Weights of a small transformer language model: 338M tokens.
Each number is 500 + 50 x the weight over the matrix's rms, rounded and kept within 0 to 999. Layers, rows and columns count from 0. Numbers have three digits each.

# layer 8 MLP down (transposed), 896x448, rms 0.074, rows 29-85, columns 392-447
588507511512547425627486487586460457450565391560511506484482500501486531409445539511527545549477482503638448516495551524547451476557582671420442480461469542471554509441
522480486466523566469529461567479490549561543489541433500478545459525486502497483518511528432415443510483579590479474467472557473563515498437481466460492497518478457480
487414487559465500517523519482528435458512467481481512538459581480576502506513528524572450471473449511528487438529419489525524389523439531516441573552571517497491487442
519486544518594453485501496474502457476432502564493557546532532434466521517610440466478522516518492529530479445433506443545499487287496490438543461464463440527495572513
573457579615572514489491463522408487483452517480458480480548473592447543457481539485513427450520585550501476521573518532462549523535505514468523426452539554523499421450
601485539459408535553535502461577460469531543455558531590444462441474523483495433543587459435487513483506542510505514536470548422545506434550465532498542486548489554468
480464469516500475433423423450545461480498506566522502465522478428621539481541553376466503509504527581437474575468588609526477479549445478530500522603497428528501418462
605510548476486560462566516548491519555524500572597497431561481497485526451578537592539461562584401498480523551569535495481483537456442450495486519507490430499444493566
534508498482520540433550549534494478511541485439513509493405476442475428414592545505488560488379498532528503514522410511541427544362577600464510478525500474435564603476
543565435626555493474469535492397517504441461566487511458511445436398486462536471451529411372503553470459489417418458475429523472581497571538542549434521585497427462534
460471477453545438540487587452507494423518473515515595494483466479496425562504492507485569528518553445558534493426437563461429483540446436536568481545473448436511564532
396476500516519447555467511486467508527511487406518521403522487559481568497432533420520514476487469564500430478444479542432612399475534502497399491474508446545443578461
558382507484527461520440497456506446493483528510565490512491505490489449446485488610513451474548504463533445419450499522512483443533522513472476555524499569481501489432
473550491504457482396480513504501532556460523535480460502553552519519532492494486496495437529472572483422529508541437557529465601569473588524487552516477488505566561522
491533460552483382454537480504523550521419564462466527568530483459539484424474498603449478513506498517516536446447538559561599501512540510467513549553491459408478551495
507517497424493466450507523604454500512499463523478536453433510505481568418509476443504486510476538457482498510498456521419437492581431410508478550511551534467411513527
551435568424525567473586494562516568476538495509466488505495589430441507428447484434432448537439445514456370615452523470512498499346533375486389499495502341519561627427
471559485531536534440535450509453412475396496519578585549535489455492527417517406483460530468498509477520565524523579536466596519518465503488366553460459431535557551591
521533446509497482492506521508516525468494523520580469497523551518507435472542395516496483564409475580550508528502484522523504479539598598551507514513540495465430570501
501478497506479471540535546485457491468538503517499492457498509510525535417505590495521380548395495542486592556589493497453482532475475641501577487540498478472487494512
525549467554464484480518500458570505469467479473362546528549409462444383427508479520559397486468554471496567443579438447497500580525405529477582428480478490457497570484
539539450479539405472508455460468466528498488467431554478423562477572380420475483458516434490526462453481481459563506457531549542589567452502522589479549395539470513450
499532479468486503459489554437498473580571421559425560509474448397423635516514541471496562545505546547532510535540426478515428501494621473506556513412430537533478439617
533518509561554488464471543523526495598486424513553435454442491485493476416568434615527470581579521568548462464596444503510505489432522520526539514454494545528461469563
499519496504541475487497460490467541490512562456462453585564516434549507564519519467466637460522515555449516415542515441540536552564454395532436460536506495370572455493
542506537556521462478496493537538501532499490525447444430455455524465466526457526557512452511452451410510446394562512514553469521486426397545535532421434477541453549556
390503475568494440549507493414520498491524483549523550524465488511430476498460477482469518521482504484566502462398514477562485536558482459466531404495450504510430525457
498573477511584428518526504555514585501493448458669505439466554540478467425569497507500519512568542453467486486443491507534582488438454469537537533604493515463519443583
546586525426471586502494582434474569503554514465610510426547489518487367489498505583479537473542551566465545487421446609547581363474497527486484511463528546560540438570
504585429547607503570532456512508582619469456512525419558530507507494478420502540577469523514557511545497477432564547457500531447498395466486497572492465492491484614504
520547483448563467445511491477469548540519445568510546516469519514469597583488561564507444450491561494474481508446509509481462501664472517570525501547582499607525522475
528532457559442509441540487494455566474531510504482460457506494485491559505428475506449508486500534413514463552442513556516528457442515548504529534462442490379510540491
495473473439392603498525465521571440509503555474444493465519501505563439459509512499517484567470543530532498512507543501469523504457514562544577390511520466539463487517
489505501458500488512445563501467443574519480508455549488484535560525530603415558481445564521432449472598530545552538565417368524562547470485549510446511490500518474556
538446438495496443453486562546429459491537475522476484464448530534502492499451484543495528449550559483570513486532403457488515470431553519592484499462487548552567501588
547531511555394499459546507490525425532511523488505448546555473518545512514477488493427474469473506504524476527520549427447534595405466494529459473521463401503523398457
487528493459501484485616567564593428517518499394552545511417517515478540569443530522467388510444504481388538527511544446551562418531471493463509616491497506496526574522
499560465597480482509547489491517525501502513553439520500427550460475547546516395474516470495528492371517446428467589477494467402478470510434478487503521449494564492514
522433498538582509437555521439479525522560514444475465481472417448560555614579480517533483538388477447476575522482466543414497616521575445506516498368530477541528504562
536533362531464463518604480525534467498463528430446465476466523588489496505479511565495534534434515531577542522532498487549548415472465556404499560505496549447541546518
459424599500511468537423554537537504488524476436459516518379537540513540398480436506470536520517613482495565509501472474554415555459512523520452531472527466520563508468
443445489453585491638426485520458521531521451569588550510493475445471483472561521480460433513465479436474471582508427518440529506527439489460511542455508534481524471432
561547474489449529404470388522450527462433546518448325481555453578437570482437538602432601527567585536621542439504445540456439435536498522482527420537500504462481541495
552612488542549566497559534517584456472494569509501545473555508437477476495406569547447496476462460576552415508409568473498465463441432541454512470492579504446500489484
603430455586502496518446552553498462550453452490436603486493504499502512486563548585498601457441582504489463532494496513424590604552456495551538536453497428403491457410
499487518515473551550459511490509483511535584488531571562524498588559459438512455551473473447493480506525384533537565458554478504490469494454552536515527462451465475518
496470569528421506559437455479531481503526457596525445459476510503519573447481551454551513474474631512520471474571571525551449518513532541486545454505515448460440524433
462502495579515533590476512501449511533453528621550518494448483538515485512481570491549541597501421444512529435517488561538565424559483429354545563531582534465536506490
510424520527504451500503508414480503488477487532574538515529452551438443540495479497611513541536433464425536568469572438532502525525415608498481460508582546368494531553
458458557508504479474539435513503558553518448456457503507475395465486498509568458564552486502463464468519465530564487501528547499395499525473539404428440498534455492526
555489515510423593516602535495475527526586507464450483462496470434560489464446538519527476526471412497466509567541553495368550480462558563441496487479500523543518491425
505458473379520532531506404510519472577500487519551511392484470562498455499519430544599513504416513493565515541494468549565440506520509509490434518603482494492531389495
591500533581483521473561580503457496505413488517520449446538466408543562492469416523517520454489510512419534519559507476541491538457528545519613490559480511520534570483
502452510471617472575443421492461440462547485568552434524532539443480521469498494474546492460480489562474486466444455543473483485575527549457566529481502499459490502454
512604503485518524492532458577574463436476514539478475516509537498510496542521510546484467506494510524528596500409494535598464569513479504500482472445512566527498486514
425578468514563488419533514461491506497483558516534545454486419538433514513452470549447462529593514537483582517611463457383501475474505530457501492478544587473529547440
572472509512495572523517483472613394488508515394465480482500474416493514472504522556495445495490460529424477553439504530486465512259460385416517507514472501540503498566
# layer 8 MLP up, 896x448, rms 0.102, rows 30-86, columns 392-447
522489414569439423443450518646469497537458506533479432487447443380589533419541489495496507516492422505538550551496457516495520463533509468519485466543417461500508446509
522552469548492565404479523514459487398583543475520526491452555402586384463409481575458472503578536495546375538477452543451578447521492502460543556501479523430494553478
542470532449505538479594481444559459533521529504493531542448457563531623561597422480449460488455489518529494511508522393548460489483558527491489515502499515504597491496
527527469612567496530502604413530511524454436511453438523526402474430559528508515519436543527491558573506456561539453519469586578482466522493530498503512522503473477390
436568482450495522563550555498490428387487470488425508435493429461547534542496453578553516513479544518473442467537494409592485484521560544499520557422422453422488466533
480562501441529556490563550464415622538526446490528583479469510522448553471501484549463637468486529568525527603555469570503476486572451552518494492504557515494563471493
602522452506457514482514501522517413533610466521576521496490460415532543430537431452515441564460488492483456513493407615503393527481557407485466488548585502475463555540
492484481567509501542505471531479540492505493467509530494466422498504599555466441445514493517402451480461566480586498492519485399454439530541494473416468426575445551569
512475454477453394404513515547524516491531415541520453468484497443490442412490500540472521563515429464458506436600645499495534461502523443476613425556465476464470526485
488484485532480540471483603537415382454470458525467473627491523498592508527472405517509432541482481504556479507520511459458508530584363481460471461507494525485459494556
482511578498618453490523469551415546530568563449518526552426421520481445517451549575487493463463480448465589478494420448473443550414537515532504457542579436465536534411
483484481512534502529518442502451500451509498542468479516503553472463492443591478459486516420523499523550535491521477546497572482403479558494525481454512491481472489518
434379620407422530570538495450458547453526468524456557476521450482471527523526505553419469541390527542509477542576443571512568482621450513527518585549594583545509526505
582466466488510455491508459523496574454528562486543477499379350407443459536392500509469523469480591463479476400449558549559495472574505578410476552543541469447514469529
580514480597454539440549513499505485413503526441455511475470489443483616507434457535494394469564498480530576564480562563488522486545477527458509582493531563478411530381
541579543507509529454516605473406584497559523473503470444409429501462499495382570479424515505450383567486429521435523490480604478468382445514489481563491457519521520466
535502525487502462493580483550571435503452460460443535496446524460407478434457482487484511492529502550520577506494468432525574491471470557518519477465477490472569476492
518508473547460456475543548548531499531530582416561571545480515461498477443523512497493500501551497556557482425388529420540458509592487474487488520452471562569458504526
528449538532506510432469551461475609512522631532487470482466479567420495429501504540445602383467470502468590552503451578548522502477536472534530466496485466425503527557
547524510538499567512510400505549411436533481427543520438534496596503507520506531445544511484577510537561530378542453525441489498502506504561606617439440533446464510492
457570456499494437524452540444481521629405476538542478539439505398533488549428507448534504516544481487543534502456513375531526537451532479554519550400435450593543433491
492482629520472473438357516534508507521510522402517395450439507509382515512498546556496463557488522496490550526506392401450483470519558571557455527463453588531534416430
457546528466500474515503542509476474506483532504493460518586554431532531479481513509448455431443484499501527421459426481473489554515502496548556497499521590567519553516
463502454475451526508554460449392512321487480465495451474507481439471549571565408487475558607459499454482542441500556443470544469550423494461529525479495471425587422434
448533541527617465526493552527506488505463498500531496492435582381408534551374484526517492521567491490430543538413556494505507462475432483523547536430543495468398501446
454508506438560472498490535512469503427462510432486530482523458549553442591464485408429534535559483548541627492520485500462562464569484535416455552504474470527529549463
476547560479541533518555559523440537542523559464500448524426513424489477443469536528531542461625482531544511505481473503494470518474519431537488518524530509424495450506
475535511494526483455557461554579457434504467465453507504457485521484503513528517568486545510581443563460490574480391426459556509422451498532476523441525459526538470503
440651620502544456466457410498464467482443547445624416497460474550453512441401440468560503427545561504432418519465485508479519519559428406459362539488510508610590396527
448466561447444432455500528523440458547545601511479510496492512435628486442476515436429554442489592499551442577622480359569517512487501545493548544479460496509591487556
495486505493386500504449565503466494450484410520531518501477507526493576488561479526491443543502494482484520491470509498482517531464511526490404509567557456547438512509
443523438544407451494484525562531540457502527557516548535454526537517467570517467540500449397548500608613460363533413448542417583565488480530524603498524507484466579436
506511549545457458521542536548438525495477465438546493435529502500546519545512584489408492475475417379527516414540547522483515424518564542473515508498474581499489485526
549503494542499527512518482561480516514489456489514508526486507484514548420465469537470560493509489465517549543465498532482509485487544505548486461523580518437545545476
498415465515452468546567490365460466441500447482445414464573528532521546492572631492507428540495428506539485603458574610451494512455502460512525429493405547487539560479
590529488582534383447512568510563529445531411418461625462535498429544497459447485520486502479450533446377497582546443437483477452581434452456483425425476511618381366562
501564597440461543489468593517517490478452543472408641561523518575527573428542515451516582539501537538531565486500432451494487471535555611550490437516546562379592368590
454457556495515519564461368489418507456375555586546476543462497509412510448545492524508580484527493448493531551433478410522471422584474432476539447519535513555598534544
429561541491542492571500515584560560446425492560460479632475497527515437556534486543466479514486573530496472480515500542574412456450539520417599510511475548481569603599
404466513570534446502534598518479393496556478470487508565585556454528463509505475595431457473527489515522529539449396559542454536474553506528505577489565485429529554509
564498487429618490508448521495557572578450525499507555515442505514466543506385515542443514466547538485470410486474511447527535446612519477435496526440506548556536472495
462495491436474554529545471485551504440497563668411487371520461502510478511478487531495531509488479493541550513446508464562423416559484527450540481533545522419491505572
503426589527611544429451498517464506487480580460516443518468461471478570541477549572451552455555512503536527563525559510478508512578422514463507546510557488472515427467
491520437495464571476521440515531395496496559383344566462513475528492461528572444478450514520579532431471425495518575484461527457551525481532457472469543488531496427457
530602490578434437513624484435437570511544598458541515562415492465586539484548514492554519458503476565443552458499435465493519530448489527444470409460465530444470479561
474496548497516507504415513538459500365405463527602468558421545493483465467558583585514512424489589490450520363560432479451487504481519577564472537562544564545547578500
441442532531456516624461554493320439581611434572462577555347460554433464551416449465431473560422504489479520515481591515471533478521567552558507467526421579510533442452
502554513547430541506515483518485414480551424493565488587454453577504432557526437491508445471562534411435502576510537502497574579602426516515469512361626531468533543597
554492439477475416549527492523568525488621527509500596477445531426449463515602356537614576481492531408451580558524496514457543495475389457468490463491382468489482497483
620490459521442552475505542600397569423531462462511524624506480477533499502460458519535456437525510438555579456516522458581609572479535560430461508424528508503478526509
576502412515434567468389558576478478489508520477481593477621437477553426434444520478539548486521516525544427476545466605509443487560506462466437545610436514496534462463
442455510489444488505408598472535474457542518498512497433471506523504513527495413554494522524537514513471559467505517440555516412522499533570607491529398580557473470468
519513542460505544431392527565561470503530490483520475503543496491520588505530395397448486459532502531491490540569539510542487451574527534526576460549538540496486475466
505554516457493605493469358533570497446548528464488546500447483528486546474462508516457541550506483375503546499446509489440497519544479442544540557513452463565468533426
491563487513538523511520528516483502438508548523486533531512508491590450497471414559584473573549454496539510444497552514487510597533431588518539443484528445387523513430
557532512447512480457463458441520477499481502553502494526473387493430542510400458530426533447442525514548453457572505520542519514420406459469464420490498592457535407585
480487499559499510526518473553468407451520505475433527496412461511488535423552419515470525528458484508533548518493415516489511531639406483515485457433427512498478422494